Weights of a small GPT-style language model, trained from scratch on English Wikipedia: vocabulary 1663, 4602 steps.
Each number is 128 + 32 x the weight over its row's rms, rounded and kept within 0 to 255. Layers, rows and columns count from 0. The size above them is the row's rms in percent of the matrix's.

# layer 11 MLP down (transposed), 512x128, rms 0.293, rows 501-506, columns 0-127
size [ 82  97 104  81  86 106]
[[ 96 191 145  80 136 143 117 160 107 184 117 170 108 108 153 148 125  84 152 116 117 161 155 207 151 139 115 172 151 146  81 167 186 152 156  89 130 117 157 149 126 117 118  99 109 112 182 174 104  71  95  91 143  93 105 179 159  84 128 148 137 141 160 150 167 136 163  75 162 149  79 136 137 135  95 130 137  36  86 121 176 133  35 150 136 172 164 155 122 134  98  91 123 125  91  99 129 160 155 108 107 125 126 117 117 119 165  76 145 151 176 145 151 117 163  84 179 145 129 167  79 130 147  87 124 113  95 145]
 [128 191 154 130 134 146 129 161 169 109 128  98 112 128 122 135 127 156 119 116 102 124 159 163 146  94 139 172 124  85 160  89  98 153 171  90 127 170 188 161 118  94 164 109 127 138 152 176 195  96  50  68  50  90 133 130 158 146 182 102 102 104 166 113 120 125  83 107 142 113 164 148 135 120 159 152  83  94 140 113 123 144  90 132 145 116 138 145 109 115 177 164 172  77 169  77 170 135 109  95 131 194  78 159 174  77 179  86 117 109 158 128 165 158 138 178 113  81 106 119 163 127 176  92 138 139 149  88]
 [171 161  97  94  91 123  65 161 171 120 148 137 115  92 143 141 105 198 176 147 149 136 103 167 158  90  65 120 180 168 111 102 171 100 134 148 155 118 183 129 111 139 167 120 115 141 139 149 182 103 102 130 165 117  72  82 125  97 143 116 148 156 164 187 110  83 156 164 164 126  74 135  67 117 107 128  91 190 145 133  93 160 128 178  87 167 125  97 139 122 122 141 132 147 161  83 125 133 119 134 101 149  91 115  83 136 157  86 137 161 127 192 174 176 176 105 133 150 124 176  89 202 149 129 140 135 184 125]
 [ 92 171 139 105 137  90 152  68 143 145  81 118 130 138 140  96 148  71 114 132  48  91  99 145 190 110  97 100 132 111 108  93 146 119 124 105 112 129 139 134 144 137 140 100 143 125 124 154 145 143 110 180 108  93 134  98 110  92 153 171  95 132 189 183 140 183 122 128 140 136  81 132 135 177 100 143  80 183 181  83  86 179  96 135 140  98 116 133 146 158 172 117 176 198 125 128 128  83 123 118 132  89 129 153 180 172 106 123 126 117 137 150  84 152  97 124 243 162 128  68 181  96 138 131  85 149 148 146]
 [ 99 123  92 135 121 130  99 107 118  62 164 173 130 115 100 163 121 120 128 148  94 146 137 107  91 126 113 130 108 101 102 116 142  91 112 163 132 118  88 155 146 135 152 107 127  87 184 147  79 132 152  99 131 107 211 150 171 107 152 149 158 157 132 164 115 226  91  88 111 143 194 174 106  98 117  91 151 123  96  98 144 100 100 112 135 148 157 125 146  91  94 149  97 110 134 122 136 198 130 130 113  81 124 153 178  93 115 112  91 106 100 163 182 154  99  88 255 127 152 154 170 120 150 111 156 127 126 110]
 [166 154 147 129 159  80 121 182 170 110 123 125 170  86 178 157 172 115  81 105  96 111 166  76 121 115 138 158 101  96 204 128  65  92 207 152 176 137 133  91 158 162 107 161 101 118 151  93 101 142 126 134 184 112 102 181 141 175  99  82 174 204  76 124 136 132  80 128  97 101  76 137  93 137 145 191 115 123 130 143  80  93  88 121 124 124  98 179 104 187  97  92 146 100  96 118 130 121 160 106 103 158 108 117 123 123  88 121 174  92  97 142 140 108 143 115 115 112 141  93 142 161  86 130 124 110  93  96]]
# layer 11 MLP up, 512x128, rms 0.321, rows 502-506, columns 0-127
size [ 93  97  87  87 100]
[[150 119 162 119 137  95 136 110  56 166 134 131 160 136 129 126 152 127 108 130 129 129 142 142 106 170 233 144 123 136  71 111 152  97 155 111 154 103 142 138 135 123  86  67 128 127 126  71  94 123  84 143 145  72 130 140  73  86 154 138 128 144 144 155 154 105  68 108 131 160 202 105 130 162  71  77 148 111 126 159 110 139 135 125 161 116 137 107 167 135 157 118 181  98 144 171 147 168 139 118 112  65 200 163 106 117 161 112 124 109 122  81  73 103 159 147 150 182 161 128 175 155  85 199  63 112 143 169]
 [120 147 157 138 221 127 102 104 184 141 135 139 190 128 114  61 118 151 138  70 135 135 170 123 135 137 164 103 138 152  69 162 143  99  87 124 132  92 149 132 162 132 136 129  83 125 154 142 100 160 195 123 132 151 107 186  78 126 155 148  72 131 171 132  71 155 125 133 141 189 143 177 128 104  49  71  91 155 144 111 150  77 159 155  98 123 112  72 122 155 134 130  83  71  82 141 120  54 163 144  74 121 144 128 150 107 172  97  80  93 108 145 158 147 150 147 162  88 144 112 141 131 123 129 121 102 132 163]
 [173 142 108 153 162 144 132 154 115 117 208 133 160 147 115 173 113 155 192 150 204 159 182 127 101 154 102 153  96 151 142 121 111 152 128 146 178 112 158 134 129  67 129 123 159 129 160 134 107  56 160 114  93 137 180 135 145 188 114 145  65  60  93  30 145  78 131 112  98 129 151 151  79 116 124 124 131  80 117 157 153 131 153 132 127 130 162 135 158 101 158 110  96 107  93 137 138 126 141  82 143 152  99  96  74  83 167 141 145 143 120 114 134 102 156  94  40  85 189 139 131 141 121 104 101  99 115 118]
 [167 118  97 155 145 139  89 112 174 161 120 115 114 161  86 128 138  84 125 144 138 111 119 147 164 151  76 121 147 136 144 162 121 226 167 121 173 167 142 177 110 123  82 116 117 139 124 103 126  67 151 138 106 155 118  82  41  96  90 129 113  99 127 213  65 152 103 126 152  62 110 126 130  94 146 140 111 136 147 157 110 153 147 138 109 173 139 138 163 112 109  95 155 141 199 128 169  90 127 127 195 132 126  98  97 139 111 158 167 115  87  64 123 127 136 154  38 138 100  81  95  81 114 145 153 116 121 162]
 [ 77 132 118 118 131 125  77  94 141 155 152  85 143  70 145 187 177 112 175 123  76  83  77 118 131 149  43 142  98 158 105 140 184  75 107 116 169  83  98  96 111  59 164 127 163 212 129 100 183 129 168 129 160 117 135 125 159 158 103 167 156 149 133  82 133 153 130 166 116 136 156  99 127  99 166 122 193 165 103 190  91 148 137 126 161 179 129 112 133  86  72 147 153 113 140 138  52 145 139 140 133 149 172  88 149 140 118 153 127 166 112 171 145 129 127 115 117 100 138 151 141 102 151 108 155 125  84 140]]